Each number is 500 + 50 x the weight over the matrix's rms, rounded and kept within 0 to 999. Layers, rows and columns count from 0. Numbers have three digits each.

# layer 4 attention query, 256x256, rms 0.0836, rows 100-255, columns 128-191
451498516415420538455416468476523451523537547511456508490514563496550621566555487544578535581531501434506476487468548543442545468404450524567473490425566518463543468497496602531482474520516512
492469562502595537420525463487477495393543553502511521447503430403388491552355509467453491496556472445562514393535514488546441453522487595482424500514421490487543527498503475518469539517466424
536454543451562520484478432462516616530529493524454557528526508500559437494561444472448590480517583529560607484575459368573465481547540487421530642535543510437457557524477556433486505618462543
482532549417510404421391434432478486496455506427520442509498542505517484573451511512561584516484515453501491444516481489451484556531449504487461538511494440420533498510535434524542515532461503
463552623472429485492487466504586429491477424513470410533495510485527519535443472573517473518454450432523489446544403508498547490485563420497531529486547522463569583507579502474488524601505524
424470482512549504439502394520518442456533459437586572510506537439474566485427569494513537506480547494482671502538494514545439503485509507495440448474495507415452488533554497511509513480553527
462415492532423564520574439505530520542536535544521459520467412507490493526466550507506502444475572525597426520451387490470490492562560432405452515495522566550515450569484439454457489436420428
539515434567499422553507537472410534543411507486506554507509526393437428575490509490486452527530521492446474588552587469410473617554445571456531525508473467510492540515571556516593501516459539
413523518506525505561512563467462575585536471583511609516471446531490517541463530476430543373560488484507473451553463441445539422542517540477418500518546508579374485481518415461496563481490435
495535483500582430535483541510567420486443567476553565619468521459556494551491451547435489486591445511529532603451539558487501602492486519475494530571450457519495490535554515472471624518611498
429492559587523539448524497537595578515460406540456568467514431541584526559577472533559463555439547476541449537552476543610484531548515503580502507519527525468477619560504568543562488550631589
556474545425469583481446456550504457426534488507602522518485455524534497562503497479430474517546437525529450527416455451503453429536545453474506544484552557536576444499507505457477477515505425
509488541444611573476500418481474517473504467606543452434522561533507488521500566566556509501576462516484586475458514503588574485566515603491499591457468503465467458427466444464557530501492497
432437450465590466562540480472572575498451450564499527517466483468515478369439454432506537589472520524522492485407532504505563523481546540535432374566458478490529462586493504490541414477410483
510492450562417548551436517493483470469662515471506487485531496438550503496561523463516492501498393498437487480513521488554481518514416451485460444491564536443471482524474600473458460470469465
500469454539534395527451526474474441457533631451486528443607585562513420555514560448390508574524422426530529461457544454560477470502497549521597486497536505470465523458532455489546587388497497
502535565441459465429524528499509534572512468476532515500445547456450535486498584461471491576463445472478466493540464571444548493613469560529480500380549467565568511470574562491471503479482471
497508438466490543524464531459445567477553397531579505502491485500549532492458568480437519563464555589508494549525573493538474533544540529493524482548479501497621569558441535420566493516410587
475496538426475503500412492447435500476595590528388467491563519509587482524468467516433562517506482532526578504474511513498497437455506617474482559484410457608469480517530623518394455509463429
496503463511523503492478378509540396492498468318550581455488476489480424516537544502512482484505522458521462536487504423564425476507466474417493469465517523563481509474533476553450618471527531
473476481488459449481609426503510473464527532463417496588522488553429499417490504502436478514548466524512450529509476546536507488491432568456515573547487553452534544517500422550526561442508548
660516462425543542563481477536558528583468502539414553546510508424510564451529484515629480555431525506537484460505578507529514527543473517564378583454469600573507528477479441480438510582421497
599453559614421466525460574483482464456468500546554466517481468520448529501426532506551414585484578584484504594439475444488570450499514488545522495506484459448503593520510448570462528496442504
438530512545481447513411593455503431430474525505538482505525543422485512452564555416457511516466502346528384565508436479464479463411484526537497507478613481518542500496452573421447606540489510
447493464493508518521465473457530539514475441529541523474480494549475501522520470592513436470476523447407523462507461482500421450526521588538565489530482421529528458609453507514524474501437488
459558528477520491465483585521569499437487564447493490453475508504600514464508532408517556438513562432540509514473513572491550486466614498474494531577462494539519435504594472599542490562431562
534457431554592516431455426510502499543473499552464596611513524522458469543540521465488493477484440529583442598544502575520493408560493524503528540410495485490508476554546462465459458492584449
461455515511571529508560470550549445532465477502433439477552483459472461608401522498558500498488591529493552550484642469569435464508603432531445532533491454457537524392569482507541497550471529
515489556561465524406473603395485488471525478521537498466557466480474480480488475502368422499500442450417439537449434519422477479489515488448519504490522449451528517450492524499524481397557506
432490448433504536543542475536500541466450527438407527536443554553535499560481446516544555529515536497621513480484524439482532484460503474492448524452560524431513497549480533479523507511518531
512469478523499463458454506572467447453599466499564514513549459598533495542504490498531449508535485391446428512446519556488480493464497423506495498480467526586498541539511489490558537465566517
488460409525465504459508481531478469464477544490483457546431627426524476482569480516524486470433538511490536456516598487467557505519537519490455469501570590561443485527386518508553533493464462
572503549573489611549536483498461488583498510489611541411616455493440444477499505522531488544458537512552503386462536561522426427511473454412512589541494526435442455482434516498506540546452521
491504474478415513524511462500546595562503513423494438544414572463503564491509544554508493512524478550535508415555467476524505507531551464534431465576444519456516486469461519581505468604536570
543468603542543543467477520488448426528442521529533557486528433465488482606479570498600559535467552531530521483533493488476564523473472520533471498517504561527571502552505490507527468461430483
499602474546404492501625523503475534456512512517359487516432394500521489417488460553507546508504419533545531489476549418470523456440448441631534430547471570523541525532541615589449420468452542
483483484484457533469517600617457444464480523502454499487551436462464458410533555409519528507431423447564505517479520497532423482485492449475468475468490553457579573522398585502464493480471538
476566401508469471525505578517520445470528504497504521518508462454533500454454490478475539442480446482500594483510508542530507489450574486506381497498566438515610463512433526531560394511496489
429487427428515461532550552649394601489571527472442507490439431514555454434497507453536549471554510414449523575444541500423468542533507485564514453566523521446631524524505555554373510636496515
559483465506460478522605433578497469463446512530496567467499413485493535536456537479510515514416413586602484418517539574501504416371553516589501574517505466481567527551459482466520444534459395
473552501477501530445461463492477469472495466449519496528546460490471510554478469528503520497497467511504512504552538481485577510502542563561508483489484427543502524516505503526538503547499480
428499423537535519411524495516428428493516617501534340554504470441476563463455528497492543468433438516443450436534553527514542459436489549510581523533482452501429526468509601447477465560514582
491544581499483442462613582536417541442559594415548400471470461584419529471564494502517490524408530525521543475498510469505509536549480485501550470492515461472524483489492528439579518465511485
539437509448600531533545484431518436594469495498540484507412502529546520616500553469528487506419553487585468514449516525410435569552534399535461537459450530536588531437447621487415556447485567
552499590532560490556542419445498454475536474538575518620348541434467448517515399476537495399477522398579509531506524569496523508463469491513501482557464474515456523606439501430507480472508527
585497527498482480468551492504473504463470497531563431576553506437504572546594497464443505521550435577510498433419501501571536463448565537524454548494511467437621484360473452500430583537416483
486494325463421554482519558557383524482525540543502476475449563526501528473558509524486587562520553545541597483576532421452593492503509568482449457501551529558516457375496494461414454527479537
586537503572449503487436487429442518415449546546633499576428468537601526500547506541471521378554487453492492545604579514453504465471455489541462528460545416551596542491544539582511515504475443
571503533421600437604566491457509509469447546470504455527461501473482428540454641492468547461568592543518507575486603475484529567525413496579565438482503421477539585528517494522492524460407480
559558493514553560461496587461457461472452406490444545455552463443409465443451443511549502477514474463521593435597579564438500595514532490522543547486487536442512495466512548557427526443508576
511533399529450488536486497501555575505496530548472570572581489503517479462549392486443558545469464542474487411536557568518503526464493442467486467512509494463387607591426414453557530533483458
459494503516391599503606524457512479503592515542477506457512529509490390465533537560526501539474439515475408504434462495461555444498509482519532578484552429500539549474521502507491479508561515
467472477497552537497526608510552470481505518480556470505508593512469533497451473482495569485548565461508495457538541534556498457525488559520581535429569480480509421526575610459603557487452564
489535464468508508446479474537470522524536451555517438500514507483549486406517529467459479442545539457442528491557407533481565460451558427463443522488530479473404518487524479459393573472446443
425423492455564445448529570490511551457468444427499481494565494535526647525551484559438408507518545491513475620518428628502626537606482609522550567469497569488520480560507509461500541469506433
511478383402383522499496580536515480550475463485436483455455520488487559436485595413522471533563442457456498504445456467536547434454584543443523548517588595534422529531560543505456333578514480
481510425529470551474576531464498471488516544481464467514470486470470436524541451378392521476495559479472444425500534540438500513473567466576529500507519408538402514547448502585554490538517435
498419504529513427471559448560480607429526544461436386493500447497547543573478504408458562387490541578587488519462486502491581571581516470546498570481429516485524575493561465518468525511549478
516585510501450530554513576476469518511484506547431467538556496496592489556504562539590519507522490389643357591508501446449534560393525470555576577461511542410452483536537420435492486569470454
394504467487467549607534473571562528513535486519519478508475497526399483408547454515497498498502396448472445532428495579430434443427416480559465468496408446547430481541587466471641440483465558
424486491521511507528518442563572455517510474509520462516514498465526541524524581489486473535527522480359518507484476553488471508484572495488505503461463443477468552473556515421476488534495585
551485502529449518512498578422479530490538481491586548494525560478536510498501404546435518535372556424473502449504493493457451471542475464452450467535486494392457512491461505499480569483456489
514516485457506484530534493531518481556495498476500520515575562476539572582483532501481457464542495518550464539492521511506522537448538502476475513456571461547475485502551454521475480522517582
490530416507472517358474517595400419510422460471461504525517375469511493492499514476553471517476443477502454505542505536479512432528509515525441466535567555536590563530444501514482495476471526
508430503489507531438428483439546387439531487572576456465585548516452457511452465567510469417502414535492441476534463573517388528494489573456575563541557467515473446524514434494570549464428468
531482581486460531519511441427496570544438456483542549501486493563550506567518480500520458497496541494489495503539512543454458528511480506467559560511541504475512493477414451405469442563427531
503500505550532551473451551510540444471479493601616483439595520526455489515503468534445498461554436488478407527546523564507473464429547620431519578456477459478440536375548410454439483481527543
490524467534566434465477463471436549427404394482476498591443531530551538545490542538417483465499540449471503512483493467522479518577495577512479540467532406505476613597551475562511549499548534
447499522441504455404509622487572462455502547521450549503465530509454531487505448505534497496487452587476525496557495486526551524525460527578480477491486476481547494427613549501466549453524466
595524541541502486483390593477523475468516591487459467502583505527543511560504437534510563560459599496464475509504408445486521547541461388403454462598481479569463383437491440499537482433497532
572559496514503450443492509518466513534464512558484405467480582457522487515470537534483505436541538489477566409517554457554452599465478505480471499544581371489542541590435447499566531508454490
422489532485480452446503496398469439580531431473530479502426542471563495533522472566469445463395420481455546578544462461468545548516444471508532420478454414477481488477399503524529476494414476
480476538499473477486514595576468494511578557574482464458523594506483594548501440450493564459510518502456501475505465548481500526523473511543447567520524516490433512473485497518509412514551529
535575492501477440446513452538512524428498545505514410549480448440526576438516384440444506546494484392506529534496503478516614573542540514503468482391411481487522507456591507444554441494435417
455541451529537601504532343575451452527514496521477475559500441480529441444480512492465521491412455470490475487458399546474550450460524391448517495510538469468439513483515528432514469524439556
529545511467589537481537431574539391506435525534559456489542525462492435390476518542483417506477495505472449539457493493555442478443449573428491569509525431472457568471492536447435501415494563
544529507470527496485510482431561438461517471481510600459456439588545484542523454511469529481553531515495445478506511447437475560469542522548635490495538522527455564448615527505502472497503523
536510556494434567476492515522528529563478629535495553518568420543490474502445567511533506492481535622512480590581475530573542526448453526475583464494482387513464569474548584501458649516508533
559491506447451523432483492461495497446560559484510500449551515462392440477513516419436552571480486512472539500504530505511490463512470490547493527463525463444496518536498443464574516560452458
544569443503554477434528493460505522538515513508421535496482457574530545469588555498489449439508496416479540519516535519584581451495573455441478520496496485531433566476537454569474538495543554
457551554480426472468544566504476519508463545481477533479428511387478456456474555470433492508589499446441469525476583488517481514533473538412468570488486526496471536581595414444481559507449612
581598469489534562455431456399467577554366552607467550508550407580546534515621470482513522537516628375578469507470635528452516534502515417558501523482449580495586502572626532484578510499496588
507497432546492480497508443531318457446507600495403483434489549471456473526489476541506515517505561556452478502511599450517512492435560384514552561459400587525485464482458616481374545479494449
488533543463552517531429403466572443534529455535487448551574547523547509549504518482477520473518505488509476556493386478574418542504506514488591556493420573422570428556419537513449472428491399
535504482531393438443463519485505585547512592565491536426507491536425484542447530477560479562549419507440488537513441482548560497479516549457613621492527495458393434466481537483507512587481458
526560559513480538456427435492570550445471457453503506504389428477482479418539481611470580471578624504524531539570477468559558616554473590434566510508510510601524501503501585453572510523457527
534418545494532404506530482483460522411440525517526465473509412534519569523551572511479493553555576498544542507480452581527516572504538569515530560511472534571483521417519465494493483458528417
508497571443499573501480468442560567527552484499531487466520458406536589518468428439469472463519421490369453509497545567517504547608545442503503505581475467451469450456620422472421531548450534
418505544533495527524417439548479532427522573534527437527410483540455488547565534471480572503484511444522522443482429499433530541573448518486420472540528492521546441525435565518547546565465460
551444450428494560429556553551494466557516565471540506492485519442476541412534520458454510492497462543488494512581555501531527445497606492568448543504504502437601456520466501502481484469473458
493515562473455535432447430496526560531527424524517489535522415484445446543485469667523522526544390536512485491500504451522507538484456523434564478510502507500422429421490505500513465567517543
440503427545499501428479568475461518468498506498592467548520522499482526538409508437601494506445584446491501510498496550454424517512499606475532602482553509400423469543469535494500564538562468
501451385544568464581443473483557410411608500632423535538382499409508511484536466378599441424437410554442401514563509527481645520622540544542559444581430550565504575517547503486547447465483434
468493538524531592494545519469494529485444489543562579517553488535487487502429542539570572432522536522393597529583503546408513447432542414480506520435488446497468472450439408477546503571459563
554556503472460529545447503550440504423497557513489501475479546486559528530440463504568521537512524438529573546485542468587441417569546484565454561549453523488516480556549518500493474535470478
549488432572507499514571539535481465559429416455510453492463514514529529462358531455427430435544543377408472519523406483564486575468655524479556503448618529584421522580476439514544464437528571
515487548553497554532468413492468587506515415441425455554416518466444491559470528482414461533443525480465506517426485482541498477477486523438552510410476444412442451527466584427457453520556467
460564484521407481525488516521476587478557508514571419471403529498516443543478533514481488479432512467534478416518536480514506591508498470529415511369500562531423458529485480562560527534518563
585562633517597520550495512417503493587423620504397441459500578464460629450470438380549590562446532588572518586495462477492483555474471501557465589519432544420585520525530514566513490584544519
472509377455588612398423381532551516470524521387396497556518548380555490506417503460594529417518465490513462477543415563555552484482531540511353446551506484516567477509440554552447366562472468
484434440503588573432555519578537474550490440464474527528595579441437536523640455431455472536621482514539521538521471549591448506453523526455522516588536487547513509433440513508520519488456560
438513432491550539560482442597492468523509444458438479535513463565562559478570489502500547547481433495499504409487465554530521319370520530507521495408521579449481521457544440456431478432521486
485516476497460494446478379461613529528600482473542488632537488451532559403582539488526533438570477552436525484482504490517559511529518418447489521389456493460521521425478490549477497489413523
412476484539520477455444458519583417447507500375508529434500532565408535562456531523530466466528457463549580491545438506485634566443448542536605443575542500502489624483504496494554491516509515
547472588461625562581526485529433549538469596489546508491456448613490538592493543458518520428528507493518550489510480544494544448446497565492481377498488543478480449498532427424469490615484521
607444537494503567479432401498429558459580471534508456593515578497547529476521458492519595483437603579497420535539489495657495586535544493505520505420467505469530519448563441549548645541674550
530502449487440574509503490543484494562443511517460458477576497425514467474523484503498467443486543427531530552584486431485354436499528393550545551545476511515463611456479594491496570482455534
521507442503580507566524456556470498495521505448468518562489452518541475554511433575560472440444499538524525568495618496414435431494531578584597448519541465545398497561452550508450490474566491
576497463439437442554511560456502553607403499461492456491489432469505581546499457498584497445513528512488547478465528443505498475393482490530524437555513419511477484547511531492442502488541427
460631551529514475423493492514495528512568525526552532541589479521558570471507419623517433441466483532503579562526546626548590555544542502463458445456472427411479422528431401605476579519589543
530587550486461396509580610429492531440541518502510490506575541457462560519540498562494461467533411551483388554426498471449504441555584453603451483512433553636511481605408464567500509549489502
539489513486481497531487511403476623517386513364609482512449483574478481466423499528454367548498436572586479496424584476401396522632552551508498504545530522580540473475548558523493579563500502
544577478500411566462604445554454501506413468588525505510524476605488430488496524509623449444489497456495530487417646503513504504547426499407511434561509489596412616408491516594495539564491456
614486513374524606470542480477470539459521452447512548437572448508530484430505519610533549459544530468550412464456443466525515537501542578430479478502491544467598505349600391419503517478467471
527564578540569422440444538429430446453523532495499590558464627569553580549494481433519472486553474519564569493477560433499501422626534427525455498467408531496433504496534595666482453397531472
495431539329434576410547535613516430501443546441455514579576559491515438528548558575519437533549529565496440547488469492490445372550507498484515454481526477484507518382451556527589472525472556
561488489544418610488523627478380471437461539477492631505515477601527453540499493485510493532496495451490499448605586433477469466423491524627483495435537495453486586520454488579515515503517548
476477497513540525463482626430396414527551520453472503420536557407564518480574479405442483543529426540400462450500532559488463486487488430499514526421481527565545639476510506460441543433455470
603484653401558547545472498505541355470478478547467370533487561519527467480436454445475513521469536571425470528439549466513541584506556542434522598456486465493340377482597438442527442429565491
534530461443539446504454468434458495420626483521538466421407525524570426499450575488510473496505540529501526527505443515525452569549456469394467589536503552456595562497542499568510405617563503
618520530471386467539585518615484495534509498509508495474433443479444407431435449503509541537448505404355496487602470505515465454550577461451483433627396534501481534519562441386485398523621454
506471483389436575499527501568482509434517487500465563482416501431615501477469463490543506452426541536519540443552495459505512521452474458527520460504514486501577441527571538451485557504525542
461517521492581552417515584582542510560590450529449553567505562481567433454423424447516535497472505460507461431480521494551523523484428446485481427447463478557526414477415462525505458522543433
444585472489578486542479483570486579503439516557559526488535498521471530487583481503503400513522491459482497485527507567525354566491432546432428445490509471562530494422476414533488402418395554
561465523418410512511455484518501447598417545433451537494505457482509527594457571450531537573457507487470457525526501473496450482528530469557580520478441381466507463453527450569582516492543513
520374474559423561570512503519483517527398488414593574541542516479495472461595416546504534503473588573512457444495409419502450512459447509478523497414535479551531444596598471498472389599456476
454524572508461527506519508592450505545571467526459468571553479598480490419479640574493600435600563414511498456438568494468462457569587538499511457420429388516449508443544510520543514485473621
535441443519503537393479529579527428403491506522494429479479473462485521514429461493379477498475591529528443506490426536558589448434501483458497461488462456451577659490500464430506522423414570
545500605566462440531541453522356552510539482473668403482483504504511447513509357461405496528421416464467508444436510488496469449552506584454462543465509545534430464471429421485534472434430505
551466524548495538539558444547543570625547489453536445433493481525484480492608426572431433517414484519518556551506531463494510522524447503529408466517541529474491518521461552439512423510474539
520479527562499563469489464494462499521412463450473520492502553443517507615599465547355499563479444514558490593485511518550544449525456544512583499536470498524557602549548510485449440490505449
486509441522450445526585490502481613524508458359443538523528576550451480564497440526477432454502461429444486428543570411562521461514419409509458489546516468566494476513551500491491465561453458
430497530576525514478460573541522532529552482535495596563517542524494415566480506425439473542521534423494373428476485552485462496474483510521421475451476421584444524483500527456504453457430481
500497554491505558397383576536475471397501443492552457481632510436486580515489470507555517403528536463582477517563493411515478486453491387479403534544505461539404464463472505596476523517504518
457391547433468555458424376543505486591573454434471495551435541497499443553562475594432523496524504509555456488571457547545431536579559513599532433518573461444540456553503489534542478411580523
559480394509542489522560517517524498500458451500547472498514482541518460531581503442497423580455559540585433541505516452506640481452517495503531444455540541442630489549473427446503537674506432
486446455466496472471512465425471557490575523582416567476439494493512563535453458440470511616593416553512397509454453574485593501463600543572462467541479499542489495471614500462488466512547416
463511482406498573431499454500549581485427486572583552510596518507456478506504489581448496508468499449443401513535469496513456477472512538545423447538507534530524534611456467503437481536480505
505584487418555446485463489551478447457553579340514551590406439473450474507456567495419562489445542514400432400480592573548450437456451610520583544482532475491541403493480451555503508520489502
554477425532481530537515477469441441487511419598488515538495524497360475474539488527551469507472470491496451514457457496572438407466512503460523492583472454516437497494430571471447551621536457
606539551546489561515508531464434576489502542524544531480425502551595399482469480510489496540423498474516489521567489516517443556494511485494490530589460499457534502506562525494524521542454545
535515510484502442504500490596466551495540496516440471408529504472424489523426440474514464504608435551496456499507487558482541502490495434496469423485471530495460523494414507567401535444548470
481542544449463451534503553501457414535516545562578508510470424540468578484533550442505480600468455480515456425434473450526486609532593500543493490426523479440471449503544416433499484528407500
586519506571575499420478468439482529496640460406457493475484472572573457459467525453570416482567557497486523514442508496506497552574460619571516507405457498457451539574467423508470498446555455
507481539479486621498503529447430476476477503453476424458469488485568532475545571580460517538594471548522417503450442488514514517592488423423526527482492594484512500591432568463490390501552506
548469335494534563486444529453554501580520468581541463422487497537614491527590463498484450571457534469527528395480471522517522460492488430571504489414621496502594525525498497583487461557486601
548504524462432387414489529421517520600438564532511491436524501421456480504455529492466579506518468561507489520564472472520467405473492572558402508497487533342542553481495542562513405512434460
593419516523499555584486427544459442403546450474588485417431570467488563542471546510565479484522434574519527512492439467564471437441452452454516506556533441454559499573579431463449475520506494
585576514461424485449477447588486504426467500486463562467537565466528460461472436544448471495542535472508505585467406567457415471353509537481473351533500423539430529490465476565546504487445492
486521485478562527584446440369439549488512534477420517486512456427454520467543558466520458541509555471593437527579473446570506382471549588447460450544465410436506542455491512496428407522591502
475545618513545477438559512507603525394556452458407557472427517579512418456572477543451481528529459512493538438531423524490442549417548497537521540462527488635553501404540575549491559469491521
492565427582512483539516493601550462526581553472476503549507547470514489562540513389456548517515471441560445586491494474536575554565528491641463451495532516602551551487567470504510543478461520
535525520574524419495434554518504486419540444499545511498451466475482487500472445596472570430508485431548487527533440547517554576613430519520440515480523545540398519385505550488491611493574527
579474584567513405482412465437565544502528442380511580518515472507632417522539491487420485508543440531516554490484588503534396513464475500493515480500542488505397397479425487528465439473492470
525422493442561447613453603535429413554484529479424563595502498588515491475432510497583522474613391528472556507570468518457500473534557509529606471525514558596445550468532493462445556412552430
557518504532486566499454495390482521563538516541524498478549453490475497390626483547614552543498524576436390579558461558487583453548585435492551600536487635459440506535445499533519476577430585